config.toml
num_hidden_layers = 9
head_dim = 32
norm = "layernorm"
positions = "rope"
rope_theta = 10000.0
rope_fraction = 0.75
attn_scale = 0.177
init = "uniform"
init_std_qkv = 0.0511
beta1 = 0.9
lr_head = 0.00943
warmup_steps = 217
decay_fraction = 0.512
doc_mask = false
Each number is 500 + 40 x the weight over its row's rms, rounded and kept within 0 to 999. Layers, rows and columns count from 0. Numbers have three digits each. The size before them is the row's rms in percent of the matrix's.

# down: layer 5 MLP down (transposed), 384x96, rms 0.0997, rows 37-165, columns 0-47
# up: layer 5 MLP up, 384x96, rms 0.116, rows 38-165, columns 0-47
down37 114:505470525437499511507463525546409456541483428567501501516555452504532469510502447509470488566490507496500538508464485529592494512507516501488522
up38 120:438490522580427477413542426492459538433544433452493505562551481480583528587544530477466511498490476467513497490505486477503555525433513591523541
down38 132:396562444551496516467486550503493479523451456514556550504526483502552422503524515509469511414513465512485488534453508496523528512584471538508541
up39 092:537496546530511531531544478488453474471424449504540540470471475526427461487558455496456463483534562581568533514489474527528553505465506506474564
down39 083:465574469460527467499543470563508487487498418476469483494499501537498551487387478524478441518497474461501501470502414433527499548539540546576444
up40 077:472499522463491437479467527482447536534514508480499538528536521413485527553467446481491492523483546488488538505491454504497556588454475541429545
down40 079:516450473439469559467531477436514474502539525444496503453436457473590519477489515451451541524544456439497527579435412527528477543570482570468456
up41 106:463505545571395434523483501483539514516441522528394489496517464496449540437549467535502529472474505502539523450528586539479570530500482493458528
down41 104:482355508485475567456465535482465498449534527446572565513493539513564494491560498478526475520476499481576513479535466507444472452505441561505469
up42 102:530498529509491520528467526482526476498461442435547528540559515567449475494523469538458553474478546489553497521504567490520520468490545497493586
down42 096:470495508514526495513485550485555523520529505526525506485504489409500506469462473492601471473523426521461431543414492560555495546530409529479501
up43 077:522550485476537494526474454523469439461465537526503586522466536508492516404531490509503493515463479522556579530515637456473451560482480491496489
down43 097:480370497517484550489521557517520529570403516528538455415488457496473451557427482510526505472499562447487420489510459528501464540465516523531468
up44 102:421537527478522480547472547563508510456465452483468423486510423512426482455506433488526499510483477575497529505449502459516554517540534550532502
down44 089:522502453498475527504545526473466439563473526509515519470521580562530485531502447518530468451490477461440516575485435574505530529508453455493548
up45 098:470515548456487513523461455518492511470465511499459478574515506507517543546491488522522519493505472491506653539530508531536520542469443554514510
down45 091:435463454498551480501555514433476489592517510534461559520475461545512519515500522543513518421501463486565465496534503484448549523483528455465509
up46 094:411533576581582484576457526475473457480489475513514453489530469491455536515525560578532494469490501497528572472437528470410472592436541511461499
down46 094:504524501454496522530534514484443480465491490472500490496535497487551528504540487411517500545517537474477537546510521476468535513538522487496489
up47 095:500533459443474473513514406546415507380462475541540480491513410481508443517517467543494515419491466548542467548466483523518521559481462570545532
down47 106:473556540548517507511481526528531482535426503427417486470492491487507549460486516473505450518514525504432488459551543476524497428543508522487494
up48 094:516531517463424492443525458454466434449467519479540533512519397533491494538493495539504524444482480519458517588560520527405525509505534485482474
down48 096:478520541590540441496533517530478455555624507487418528514381563505562486416512480499490494504551483497422474455470471435494492442530526494517513
up49 111:444502555513482497493413571464579446431476419481516484591528476451546552570513504500539473470502502546492541568548474534504498531491515540565532
down49 097:508478456474499471501545525486507556433532553531429503499449503487573530583455529534576491448510512491497528476501526447464433540476537518452546
up50 107:508408511550490470471515424535470585419513502460491456514463473496514525506508457532539549443518472432556579500483484522473521486496456519519559
down50 094:510505478501530458498472503502490505453477540498500502486491517548447496507500502546610429495547532519562462525476490498505502459584443447501556
up51 096:456475480431498504511494518436494556497471566489481440482477523478469576533508577487491453536479545488476493511562485487523529524508545498556490
down51 087:525537474472478500441579500508576482544467544501524523540490493479460434521469521485512538549515475488493463484407540542508546485457557527518531
up52 100:470472499475510461528509531416485442545484504442462472527477536458477536506523554450491467482540466488461483489561529469509500515497597541488454
down52 109:488515486447460553471469484521488532465561509564467530523429504477526487578548481479481526513483482562519494518536533529513517459474408547464520
up53 100:489505559448447495437510570474427549466553520514562524473517504491507392552509495498495508502477493518526540446426470466486493530530548466553462
down53 097:553512482507512479543482481610545443549461530473438415492468512477589579470496528469514506447496523526501493476529492439514504448510508527497508
up54 101:462517521464500511508441475503494579475530463507443516525530536459465482510486510522461500543513532559473502515530515442543544619514505491397533
down54 085:569450505523490562546528502546466543448485516506504479548572514453453459465445532502446430470540444535515513531495402465501490509487455425483478
up55 089:521460499424471453464500449559466522505523449448459468531551500518503560476491526480545444497512476562536552500414533506543534441391445507577463
down55 093:451542456505506524480486519515497512472455482466512496444526460523419507510493499497480482457511468428453435535507560551507477568471535490414492
up56 083:505468485510433535478542537503522526479514429474363479480544514535572475438493569556471569466524459465552463524571441526540492472480476483415531
down56 092:515402391520538489561496472498422537521489510519569488503447501440441503553472486441490534537545557440519481480541478527494437523469513545523523
up57 081:532436506476499502507430396546489482472515517535503447524523514536549411536495496509477531479515511494486613528506488408477474446497433539556582
down57 084:514474475516453567521513520537433517496421480486567481466496514538492516510520516502467446463480487503543453533486470573525419504502538461494477
up58 091:459469469549486508432504459468477533508504496459460507503484542460471537450524578571522469474513487519487542441506530531558469547504564528464487
down58 086:558432490416523581526523469531458474546524533538485531464447485524538475464552513471513493491529513500532488466445518480467426480489477462508444
up59 100:537488536501497459585520522518466513497515545507493467528555457472537490513483477495476526449501548567528558539442513491486517490504510547475539
down59 116:459506464467456525503511558583503508487491531444515450523540498541559469551559505484457394480468462523476465466518578478502510507476465493572485
up60 108:541494472495523480460419528564536488488503519418460524562537525492550479449542432485525443514447600488494557464459520562475476457395533475517520
down60 107:542526494533465447546500485479535522406579478531467590488483530498493515494520514517561540485531523480500478450487383494477416464540478548465575
up61 117:471532516469428554485530434532456428467444535478549519620546473492486567496463494599493486453482541505448547588464553545416483538501459528516503
down61 115:517516530494487483574492593493507533510569467527443458501505495439512495438479483558498503520444486533442533539493488476476541522540493484527500
up62 078:453513534454507496543453466474483494495490480534427475514593529550475494488477521514553597510545475565508570474521547523510529443568428470459452
down62 090:539398452578512562518515532500472501462457515531526492427529505507454539581438465480499490490502528503552517554481421523478504592506506532542481
up63 094:506525546491418519447470485530480524495465508508481519474474391528489507484520465549457486469514506520578585502419543528488525530496429456487486
down63 095:458477453483547496496429459500498466522457433471498466571449491480523438479543455578490534548519564508493448461534435548477530495570494499553539
up64 084:467568541519568486446496523481442487493586412516494547529519539504474442464583471518505460443458463440541509510489497470473527558464478484496474
down64 093:484574470500538484541490510472500493501477523485509500459504470521491470517477516533506535523538492492467504469485545480475489490514499469480546
up65 082:540497466480418503497525523487477487554505478478496498501500521424567432451502515486522556445530519524540554525543490524424473508457454503548533
down65 085:479369467560499544550486556495479580476470518514537441452487464488495528527494494508473497484462582491513484538474552514440481528428519485527536
up66 116:473478531519461477547447463473556517466383522516506547491512535480488510487474542526529442453463534415474509516604538452533508544435463526442511
down66 114:548473590428471486497539453466518541483521551435502515555489519368501542533490464441442577453536505542461474506517498476580504480550556491463503
up67 112:378477509488560447560543490529555473444438492589433455488503513483447471533595507509524465441488478492524553537520546532491516466506508502487492
down67 117:546573505516475503433545524532573482456420586485527459547568439462486512470473516426479490470526495538541593524481528541467545454467502513472494
up68 089:498528502468460544487461510533478536393513469482438486509563442467611505558496526474511517509488484561555535438517528510520517484510480547481541
down68 093:467439411513566541607526463516531533596485531520558565462488540443468524475507479542469490487475490462528503503469476514542456485439500543494485
up69 098:460493492442536513542464475544540518517557513468483465523479468490443484485545423513545512490479486515502545501505558499463600581443473561539450
down69 090:521414495558535514516541522453516559571410515471533494450573484456534514478520538516469554534536519469489507580508467494517572469558472497445512
up70 102:419565527462552446607472519462523431467579487533519512529575497512470447476517479493444533419423488462537532533492538491454544505453524479486515
down70 096:508536522464481472450490481480501494511466500511493507497480485508525504506524500487504503500560508470493489524489535499491481497519505501487515
up71 099:453506510505497511437464577480507502473513411450545416539543464415478488483552525590460512478452509497471535487503525495459504476440471500494489
down71 096:505465461416495519566522459496463553523465509471472568477499499520474429492562453449499474552432510528497495472571425507505566511455464587457513
up72 077:566517499503498525516542504488529477508533501572497554550509487463574524455569481487489474495541507519536534526474446421536484513512516505504496
down72 086:458467531494476504508474492504466522502495506426606400416464484512433470522475539464461483513485568422504470460515560569484560536458501482505506
up73 077:419591503483461522564459530483484441491449451537470509467517573516513477425543531498516578460515520462517577456593605434496441482553486473493559
down73 086:529478447481502561459550487463532458490480606537499521548487490490487451521462540518517544508514553498514425528506462505495569517457571525458452
up74 138:473533577533498432521476472511466560448522443532520552530538524535441452502591491499516539433499483506567509527466542465478534445449502507553520
down74 141:516550542484506463528458513479521486533544470490499512552517506494519499500509498497524488483496513524517508470516506499478489522492487436447530
up75 097:401484525531489465536525542467496557515549449501521531484516485493430478519550478492504476467564546593550524507481493460578511522419475514527481
down75 087:534522565505579464556439501477497550471505519491439441503431485449567498522521459514533505504502491514482486442575474452546501481544515510522529
up76 092:522512545509434483549529425518482554453412497455489541538536586537466452518533466567488551416438476468458487469502512539505522489477543481428515
down76 091:498482527517539448494510575490500479532537474586518522474512516549493513558493501529502452480531435533516533476472478438497382522508510514576492
up77 099:520499564474421477546446486542549489546465474575435478473547464512522484587497492490528549498446536596520515525509570450508522505527497500517456
down77 100:534518492462519555527476448548498528465453525418497497447566491551552513515473469460483474494502513571572490512565471505509454515524476566454470
up78 096:430499527438519534476501400546481468494488446478513491491508465490555490448544489473489485422572522502563558511476533537520512502451460486478490
down78 097:503498501432495536444508476487443530511465544511503473477502480488480564482545408506517548587496533483533487509456523508516534463541503557477521
up79 084:499462527501515476491545514483506495493551493495483523464477458460533536466543540450436504456554500494519532410477482483499581441475549556497533
down79 091:513380465503425566515477548546505469482496535571527459496505492524467464495505503581494519494499528509514518490508471484534438554498477522521525
up80 077:504519455504479408413484485460505477457547472442426517468527513468485501417554555455506495477483537605516505442396528528470496527465547542402441
down80 086:523471476521478569569538459515518519494513517541528461479487469454465400583415509514543461490499559416461487581502445471487461566523474466557505
up81 087:537478484634474480478480478476499421479573408490485523548517433524494488475563532475422421515483493493563482536504490494535549439484555493435533
down81 088:543403513519487489550512559463519552578495476537494500497516441459497451527477470518531440501461496490472500512483426506487436521420495630526469
up82 109:525465630521441504508504483496492494487453483511461492452550492499543542512514420530483474523460536499531515508536592401572528506467578473586514
down82 100:486626452547511423545506449489514478527535467512497472451480483486546458550568470408500521551434509467454455438570486485436439475531526490497532
up83 110:528474544489421482531500417487471569467529510467513479505543506438525509523518551505487526464470563491521532474479556463513595524482468554438517
down83 124:504532501436472509526561513493506546493533465408497486527420483488557498517548518490497490407459442562516523516570493472523540576525440560502447
up84 083:461558543583537499533426493486575581498520472418575531554557520490552472523496488484482432454499506545492507509486473520458564462453482503513480
down84 080:534452474502458484476531540463501491549421553577577547495511460549418513554498505465595572527522529423453464500451458454450512497501517478475465
up85 104:443492494523533479517518499442524491416504514462547497553530436491471428481511439497450407510522490495520507539457530512401490597486459527483525
down85 100:622531457439514502391442479543491440547559463449504486480447450481517490462507472534512497518513530439545547519495514469564545445516532488485418
up86 101:454487520442458476508489510550513475473528545495454477532509479403449549516566517523409471499530491433477531514485503482462505499568505597454460
down86 104:493456502450509462559449564509421500548450459547461519493495487498572441487432478533465474550464522494471474507529558568521529511528467533511484
up87 089:511471491558474485526507530472515473541496498451430492507478490536453546397505492505493553457495496533503495466491537496521536517452538463503507
down87 092:578542518465481452557512568516558482513559430521493505507528498464537513409456476553475421559572528533428522515504550473549513441493501473477508
up88 094:434489473456486427500465514580463512505470551598442479498531508503452421478497513521473570459530439480491497528445515471489527548503506499487580
down88 089:492430518427516458495521564453446546436541485495524458513455492485486441448492536450521575490513535489526438437488497495505514480531453482553482
up89 100:496568564553557506498473525499522510482453515502479493491511529411526516542505556476527596485489578405553523495526520452531504524440541532433438
down89 099:481495454565424444579542493525547549477486566494543491471517504549520549540478496449459426423453496514479535504469496494479489480549453552497498
up90 084:534465566533419428510468484532507573510450504470482495502521532557475491507451475545502605478507466512454521544508568542483519524554491508532546
down90 086:421410504499457558530500512461488474590481457454546440465513466473438526474486509410510510526513553497501563552476490496502498514461517508552493
up91 100:479491544431471465591487487427495468488468528574525437484569430532443509486535473636406566479469471529523502568463543458489543484495535479532475
down91 098:515495488533505510486549438474521492461477543451546602473517510500580544487529483517531578556519469431489486473481473522499498473472505466446484
up92 098:422513547515534457492512465463545447458552454545459558542532456390452463516512461481468402481480527471501490535542488459544510494499446509468521
down92 100:502475556466497572552512500551455522518522466486416525534493463519463504453458490572533517500462543552531530538501459522517530548461595449552471
up93 104:450469511519549483552470535513500506462463553515468491501578525459484500494552535442469563517476438502503533506582474508553576460496529514476477
down93 099:576383499467474500493548560473468538538526512514502501545558522452567470555509516509494527551522519528476446450537530486439404492536472494488455
up94 101:485513527465499505575483524544528487507491535532391455512501478567446575449492457585465428465526583521500537543477585456563505508535501500473537
down94 089:501512545474524533446580541479519464523550413437519507428483451477498487588528454558488557434500526463557516533450497501518530427444494461451535
up95 098:484500550539464475523462423518502541509427513551476519565489527527485484570522533562493495514492574532535500566510518453494569517484532536542507
down95 092:520534497470545463517548483500561518537451428464524570430492497530549482415507518528479525488517497423475481408471443508514497501519554527434517
up96 085:503531541397541456512493505535555452513515487454480543510545479488559482549493448524548484430566473555438521450464478433507549479389491494611494
down96 084:459456484522430530469494475475533490514520504475519488516490510477456516515512512531474552518490562441508494534479512486478491525578522521495455
up97 091:501521494458497473509477494555517538459501531447452458501509458393475551531585482517538548495487529568517485474467520459435493580464583493507408
down97 084:576440584500491490510544529459514581554440539495487528485520496439427532467535543420532486526485546413460508527537480528505460498483549536464523
up98 122:502547510541453417589462467554477514498502463561455523531533469501487491538587555500465490427520493531511523439520585448532547491444488526506524
down98 121:444533527511502467463464455497549532485523501512479526539577540475499450490510473501502526492541478508527488531492490503478469449499507472472481
up99 078:471549446525528402504523506454485514536495467466509484533531496456551469439578539531531551522534432560496585488498465447522505478490456473455469
down99 085:513378528494490569532507494473510528510470483512533485439491477506435487545433482466516492518483515431476401560469522507491443561478504557538506
up100 100:489519598508473522553470470464521516440421506497547537604577477512489561582524486435484396500501514562489560502519517452516521488459457542491554
down100 103:540499401513487511553549486515439507478529512522510521539467487530480447512502502522502486521597416428437495497530550554461585497560537498504483
up101 099:532546484511494494471482541498475497437444425512545531533530496498468501453567552536490498525476500444567558526515549521415484473475487476505491
down101 089:521501490519556550442491429515532518500469525544530449468461559488594489427465438522478483536587486504488447537519435485478513496564517533489471
up102 116:415480552585527465571509533569532534515477432562468478540513474422539577475559557510491551442494538536500564451488548482495513457452545500467437
down102 108:479550510477486468456492502516424555542557523506429513546431508525489459553495466536495492590547481392462522528433531496469464440429534411529464
up103 087:461471564468507568564534511482529541420459431484500543534509483480415514464526526420473468463447487468546454502508463535535491520498558526505571
down103 081:463558497492455503453523425557524504552496505536473524467510491608517502490439490539480426542471466468438468493460407533486437518453525445428478
up104 102:413488505454510472524468515419532485502428516489521524528493496564460564552468546525493476448510531507529518565572511501492598482541525520438533
down104 100:508441532473549519507508497544471507559563514512481444506459434497566544532505462528501566535414479519484495491499447444440485507499525552470483
up105 088:473480534463474484513495512429462549441425541477416529515541472510493447511581495520569464557440440461475481498535474486477508564523505542451570
down105 082:489536511508538574444526455502490510499493503482531493489526485433455479471451428515488560464557515552557558461456552538498524411486507438528432
up106 089:473542531489520425528408491529555519467525537514495493460492519406412534472525470496507446497511486451541525460478562504543581524521513453443498
down106 092:496533426500461524538595501502560501504456429511505496539476464580553417550508546549447491532477514490572501536540530533523528504518438585476452
up107 108:414566509438526437502452525470491428479495531596500542484537474525473515465489505526546561499478525552494510470495548467541494512416487482469476
down107 111:463506448539448480460520520503532527412431469485488476535473569427526436478494441436556497479514513489475544504517560565510568455556517499499561
up108 128:506568577529495448516453459473506533488525475464449521530538511494450495439555507515543567435510481495530522473486535486404507463493456501548548
down108 121:484549537494490481479477484496532492441537461482490540545526531475504490474525492462502523482521472472532556485494528503493570465528513450516502
up109 098:509542503452423502437462411487498490495552495523540474597567556571430500516508469465493566512491496520542551481549469511510499496529567486532491
down109 100:548504481469446426466495500519596551504571467557541527492489539533436478530511516498492487498500481505433425534516532479509457468527485488504494
up110 112:459454561472480497479493482446522479450477441494525529499581538467535433485529413513498464466461469534430588469554480508462549464472479478498564
down110 106:502503534508455529510491481486443482553534537556488490519555552476459438507527454555511557553520507510575472530517550476503464490506490464521455
up111 118:521461461585546490464430461522518490495414471544431503505542485427495525488528502519495525459405522497489532476536482475529526527460509544484448
down111 115:522482499485522554531520464489534532523498457527456492476472433451548437473518471529538481496501511522451447479480521508532473462528459513447492
up112 111:458452518472422529621478485501527495468507513518493443483564404516546464491491467489505507497481530525546540484509557482481591499535528569457504
down112 109:484481458515504505525453526521472518515516386493482457532557522494541511483469544531544438451484557546476555482482528473442514532491511535580488
up113 103:521496485483407479481513431523518546472510533565541463541511436517555491542528497519483424538446461510406485593535494492510536544494512571460527
down113 098:436489525560483437504557559565525583486510545433464482539419527440524489510491530480481528453554473466461506503536514472441507524522522516474439
up114 097:486558533472470459550442525504495549488536471529480540471491511473499511544550503524556577473579498418475495428444538464531507510491487529479504
down114 100:476501431496494426436532483466527459515520527511485495509624521515563557467458523502468493507464517513562415544521496513543491494584563541523492
up115 093:514555500432508509443444464491545467484446502399501477541511550469500559486510522542485553495440469466565545507539504464472525548407492533521535
down115 092:474527479530466420534436520519426501497467507506538516444501517509513490626514530435496487528522513528506466490452490523533529465501547487527510
up116 079:559518553477510458558480446515518438474409476471503551531521578509499521524450459573480565482533494529470503535450540427457452547525520541460525
down116 085:443485444504454596476588469490468492550471468502517487507542432460402465545470513448509512514532507423513484562535523566498522479436562455538450
up117 089:474466515595521472506477510495520495468583593548511504506469463424491485460594464489461444528539475541585521523565496550468588536458519499529454
down117 092:496397500538525527540505479508469448475493508556489525454522464480467456496466438474502512490483582475479520540495447523543482536556447615502530
up118 099:463559553439535431523421497503550510525510518555518585482546503517520419478516529493501489483445504590564517449459486531525521429490493511597506
down118 093:462519473431537472458528515483482497541571481542526515480487495505483491466472543483470492578576515401383510497506550499550469495522498491405446
up119 082:531481523534425475556490428525508583514411460471482511517504416560535538524511477550517492563462530516474529475512507479460569509441420548545574
down119 083:501528456513531542493449530536535568553490472485552553509491524476467468451496512552544537479543485498522491497483529534523487444515506493481415
up120 105:491551566512447509488437508543519560432492547479397477514517500423475541463500479553491531477464545527509518538481542452474458550497550506547455
down120 104:524499508464525518466450452497499558492488458493458487537484528494510533463482534500472498413540528507498537485507482491502553548463467535528502
up121 097:479519512482500427511490487504504467447463529459517553557471492389508562578576480527454481511500426460521546518546541532493415529407522497493448
down121 100:499457527463485550527497441561501465492462437468468497512417488500453477515495511527534525530470465534569539539557418540458558483482449520508594
up122 099:544547525556501469495426448448507487470458551527499489497513505547417534488509458519485544493522536512566517521481530542524518482495484514506478
down122 101:460519445496533530523534477479424446491553478417548627517477498497567462532581505470487491467465482485508490511460460443520582479482443503479504
up123 093:478557526489479551523395495455524526500517520463541449544512475554555479553512486500436499525551469497441543489536498465460530409515554533537405
down123 095:518484518478475555488528390535488478460459476543511481472484520472471460470503491464482466483501541474454505513529453455471465511497518447549541
up124 118:433507566531518509537495513463529450409469568481509464532521478464546549514515462478553447511459519485460478492547471477521593501462507556445451
down124 114:505487540424519529505526501544473433441514531545584460515481500490496548548526526481519499450427532504568473465470526536558506528528475520457472
up125 092:532514460485466393569526486501515496539516432514478460464493546506404470483558469524533458496480501495527485484420536520501491522517446498514576
down125 091:476391569532524555464525548472437491445493454494477464552507471508503521511454457539498502520509582526466509521495519545454477513509601559443439
up126 105:446440530489513536473471459469527497474528480478494555542462437492508427445536578560539507507531572486480544458539531480472537498489494521515413
down126 108:525490518550456487454483522558463460472514467468441507429505494541511449554549504528560477500552482508454535561534501481520540515491493472492546
up127 114:506503508499519467557479511521486509462417487488506582474443484444480496514492513490431500500396547440517513489576522453497539470477486485438540
down127 104:461446459516487490537536568480498535492502522544503502516579554510520499545485501559486534428426503533540483513572502469502538494517460443499478
up128 115:473498486530442496500482543402517471475512498469495441513523487500559486556503452543497433499532508502519532466452478475538628466481574580488549
down128 116:479518483516502518454547520470566522490498468490581508493491437535575501478521526448447415497546471500528506519482500463489555443556507529538485
up129 106:480456502483590463535417499441513546461429531483416478520549426527470429425499498460545457443497459521529482511490519491521511535483550511509593
down129 094:459482465562468574482528488587515502469507549534524474482536543506517492499528458483420574537511473512525454470476592498503548455489473461526544
up130 092:517448599509494488576471455448457475499487518527508466519520416514525466496487463573453515493471506506508582518562527471442484506569506467446558
down130 092:528394483495520554552515485550496468467437589478548509479533530516506491441549470464482519533504578516446518520461503507459454527490553418487561
up131 125:444488517522440490528535491534493493456472411477473505490550460500579493510514479424436503439489495523503543479464501410488549502510496595512516
down131 138:401543490513441568476458490483457511497468480538475472467538412478566467453485475500477483451474544515467527498473526524559563524501491547490514
up132 109:482533612436450486484482452491547577509428493451559417542552515482503568458475560499410498508520507507547520509496540512555516483452520496566463
down132 099:591539526529502528489393504476458511502545549482558502484509528576498585474519456518496529492507459457497512532474520531388494480489516468529530
up133 086:515469566462433547461487492526465515505509454479519508501542428473518539477481498543443481536518486583560523486495480476522476547508549562408463
down133 095:521497459499602496506483452513453555475519559520486525530522537497596554449534494477493499461544522470491528501525553513463490468470450514503452
up134 105:541461465466464533490491492521483471507500504507485447506546455540548523501510379514449528488485513585532490492476543443495524469440541605461527
down134 096:494538502535555508576492529464519511570549489548500533505463501573432444451488488607481477473435474594498496460543477464436489545571538515469500
up135 085:477479474465459505568470482533499480480489484553357536444493541506436479485488532495439597511496504483582511498507551536461511518526443498447512
down135 091:501362463511484517539568483493472535548509538467561482487467485517437501567537515515513456499502592492486417514500476442484479531493504509485493
up136 084:540480512546544444511484474468491543435554512499499518501493452553476545478502415444468457528499559548447511515475447438534576514482542576497624
down136 088:561503515542494549449574459522561555491494529407486516421519453521518455423500525557437525520511523540508472522435464543495498492539491467422494
up137 094:499476538489507506468458457520508527508426466503484452512504550550517478516491411531523480440474488536475480562402535507483577552437488474552486
down137 093:511458492567486537438501472503378524490542475523434469534508517478496480456468471492512501532498515504521479508537509575580469462509524477463424
up138 106:475499470477467487391461428504441526502476505573511538532518497497454531627514484577542534504498521489548521484515531524463511483463553499502486
down138 099:547545510531468460496421549491477490481520494470472588540403560454544465513514453494465534539521440480481498484575553457532529424481537518586445
up139 087:464530487489498468508524467572534416472544439554521515516494439492503491498522557474542601472418542542561481516503570499472535483466486495584506
down139 088:462561507525506559501461536490474535513529451435461476483542594540537557494486465449527458552470505464465486536510440498474478487533495517408429
up140 116:514506558542462471510501435507460484524525484517490512540507502492450559569496400544456492495430517526495506564440552512528505536376540573528524
down140 112:506517486569498527504501514613500512507543498565553506510528443539494450473538509526580430444473448538503477544436492574454527547502557499475500
up141 100:470493567486514452515492497566551531495568550462496464492530534418551528447548517517531495441543490567489528456466517419496473478473451525501442
down141 100:494493455472569582468512472441555448476524552506508515520503511477509535467565606508509534517522431555507471528473507519593418429484484477527551
up142 082:472475519435508520503498457446571430487586467564451515541499445593507554518519537469479485493553525482545521478474521546562572407513455510519467
down142 098:520366463540528552521507504517466500528410507516555469424441500436485491516451460488500514477479531456521489546517461532452479594490504526502458
up143 096:527476515502514513484518455435535429517483456444520510572545586513544479434533480589441472472498464516534507499502554391476433486488520527565545
down143 092:426485456510444615502467500461555498438517560495556475468489491489472433473456509419499519548486507472485473446519470534519524523437502486489506
up144 103:457434503519471466526496550550509438465480445508522494457498513421527500441494518432531489472514617496527490496499492546559491486475499527481459
down144 100:516539568572535454486502511520504526578546532456478487591453546510455456468470423464543473513531476476472469499495449509502470524483438448483585
up145 105:424559557563465488478491546479515572490469544489515514563551550487466440467532486527465514402511513528534567558502501435465520464457563506503478
down145 110:571572581463520517446491439509540472471612437541463574482471463490457536496486483527483591460545478495497561491486500529481522518449551505486479
up146 106:473499512467519470490511547532508475425469493483505470535544412472502492521521434527452542511514561541476535466595474462502536529445537503509531
down146 106:521459541542511465504490446548503529494522483399485525473491579505469561551501528508480498529524471507483553438506482500482473496533434545573466
up147 078:463509508385548506505504493564480528500452513458449516457503517536506517528478492542571563486535486515462559527503529418503612537508457491513476
down147 083:492386457539493535532531511501509549559518536518585391514449475472473484521545478408504482556485550472517476521534435499459426516481543488495485
up148 123:465558581542461466568449468513536546459536458499485529540579556519498452493534564540504539424480503476538553496456503501418489489463468497518511
down148 122:497539539498511494496487520471532512474530477486460493532474504468537513472503480456495489479482516546500484480490545520468523463505490447529496
up149 100:514564558540546441493456519536495488496523471499426522561538479410471430489549457456481599459475548533518512497536466490516527474504513571501569
down149 098:503501533501521504538460519529486497514509472492526478473541503520505564473493485562435489517541521510539507466479532484529531485502488476530455
up150 080:491461464524498481480439502525513529515491469491458478514481498532528448500495535532482490466507477550488529522453440477587560484581549540513530
down150 092:516469504459513479483506518495490504518507496550599491441462442508470484532489505494483534499539516453481497519543586506434447467460498572490479
up151 121:440539548552400437514498477464505509499413470544464521522540555478547463513535472554491499495509492568538500489494495492398572519513462569499484
down151 119:419534508524498498471495504473490555514469509571492514551580500459510473477496447528542544496489530514532514473525544509499476480443440505507489
up152 121:506413515487421477443488465474599568487495521503448494474509506479494552499554539531496508438473461585473549517523550550527543492471449514542543
down152 123:582498523445519465440465518480562512537455514435508488471500499454540543515475550441460560421493430534544478554520544568612472473516493525515488
up153 110:518475562460419459618483534488488446456469509507530452513534432495444555559489513576455501460472527522538541514539577493456500524472517512485498
down153 109:451551495464544486414535530480523509512519492477429492508450519467482589463443507489561554496541570428508400463509569463543488458491459523464494
up154 104:507521528511498436479526577443436394515534490486517499525515530454515508499509472567534500488538527436537499512403532498429528565495576491508496
down154 101:495495469538443518452518502502476500547502494530533521515501549510448515545539502471573549540512492522472466498492500515546537453472568418485526
up155 103:481480571558424483480489506552557519457463507607472461556527513512485437547531463501496502504428461462509525540528554501469496571512537486488520
down155 105:463533467517537526451450496480537469500477559490533519457452495456548506494484453454499527528519509479497471454458532504545552495508581561464442
up156 114:483526496573484470481526556513522495522531469487438463533535454467510575518555513509510520485475557503481483431529497460476511490470464562469450
down156 124:475471483511514518519509590506440486524523413518516506531514481557504386533531464520449521511468440501438486563442501485472481575467525439517514
up157 116:415495531446524428522471473512459537509487552477530453509489445494497537497480499462441489539576499491519503467550503454516525503435442570428482
down157 113:535531515448439460490439554459422473515550556551479531463575497471466501484449448534507494483471472476466447505490513531501532445484472555539484
up158 073:558537563494486566517481502506482486458501485478522528501527518499497513480534504466505486489495492525541492499530583514536400506476557533509487
down158 088:508416437484473530495505452538474526494414524461493448479513491494476514552450527524543510534500543452472542540559415561472504575464506501483462
up159 087:559499579500496488462464519428586511468468486550477506514458502437498528539530480565502437443518521515560453497427505485481494521491551497558472
down159 090:517427527446485556461558512522497525518535534476549469519500475476466496487413467555488524477550454515491519554421522500602481525474423483510485
up160 097:471504532519485481547387475467499557475507443437500512587503458537499532442503519469491488489519547507487604470455442528471553569490499484481495
down160 097:518451476491497448385505505443531504549503567467433520475432547503569472494510450496541447534574554447451527498537442512498429499539484461498506
up161 090:418527479521493445565430520542537489488461502549487487529511471456571476601559474546531504499497559523538560516554471445467501505499514442458518
down161 090:575557496421472496493479581514518511492525462515542483390486457511444515529451490506401516495488417508534535503458602502520502423480578472468510
up162 098:461509581483512507462533466589520541516543452484411569506548535523489535503509490507537554494461565501514468494520569431493466470544548472507570
down162 098:547449456482437478579467513506486402486499469501593477492450507508577533466510439475508519509514473522541551535502421511468417533496423507504506
up163 092:467445555558452483476474515437558529499501489492472484490547555541516442522560478481525541507462480467500484471484534466475485484460455546536591
down163 093:557500381533441514436479563578517509555499481529548519530448476553471479518519551604485518493508486452444504461511627510470491507498505485480456
up164 113:471518528515486479514460520551482526458438474431478461573504504469475467479522464496408500488570497502493515497485552498484541493509577510449563
down164 120:473484486511450530449508515476550446455508568471544504523476505435473532633585572514486421458512494495576514561555467514453456516533406535507485
up165 077:449523611595434513503411524428516556475540514489478506518522549491559495515445526527443505448542540478450497462562478554523567436578499541432495
down165 084:526410456429501532512523494529524466513460495552555464473454462518465506451523492520517535577478534428546521486493460519482464528461463456515444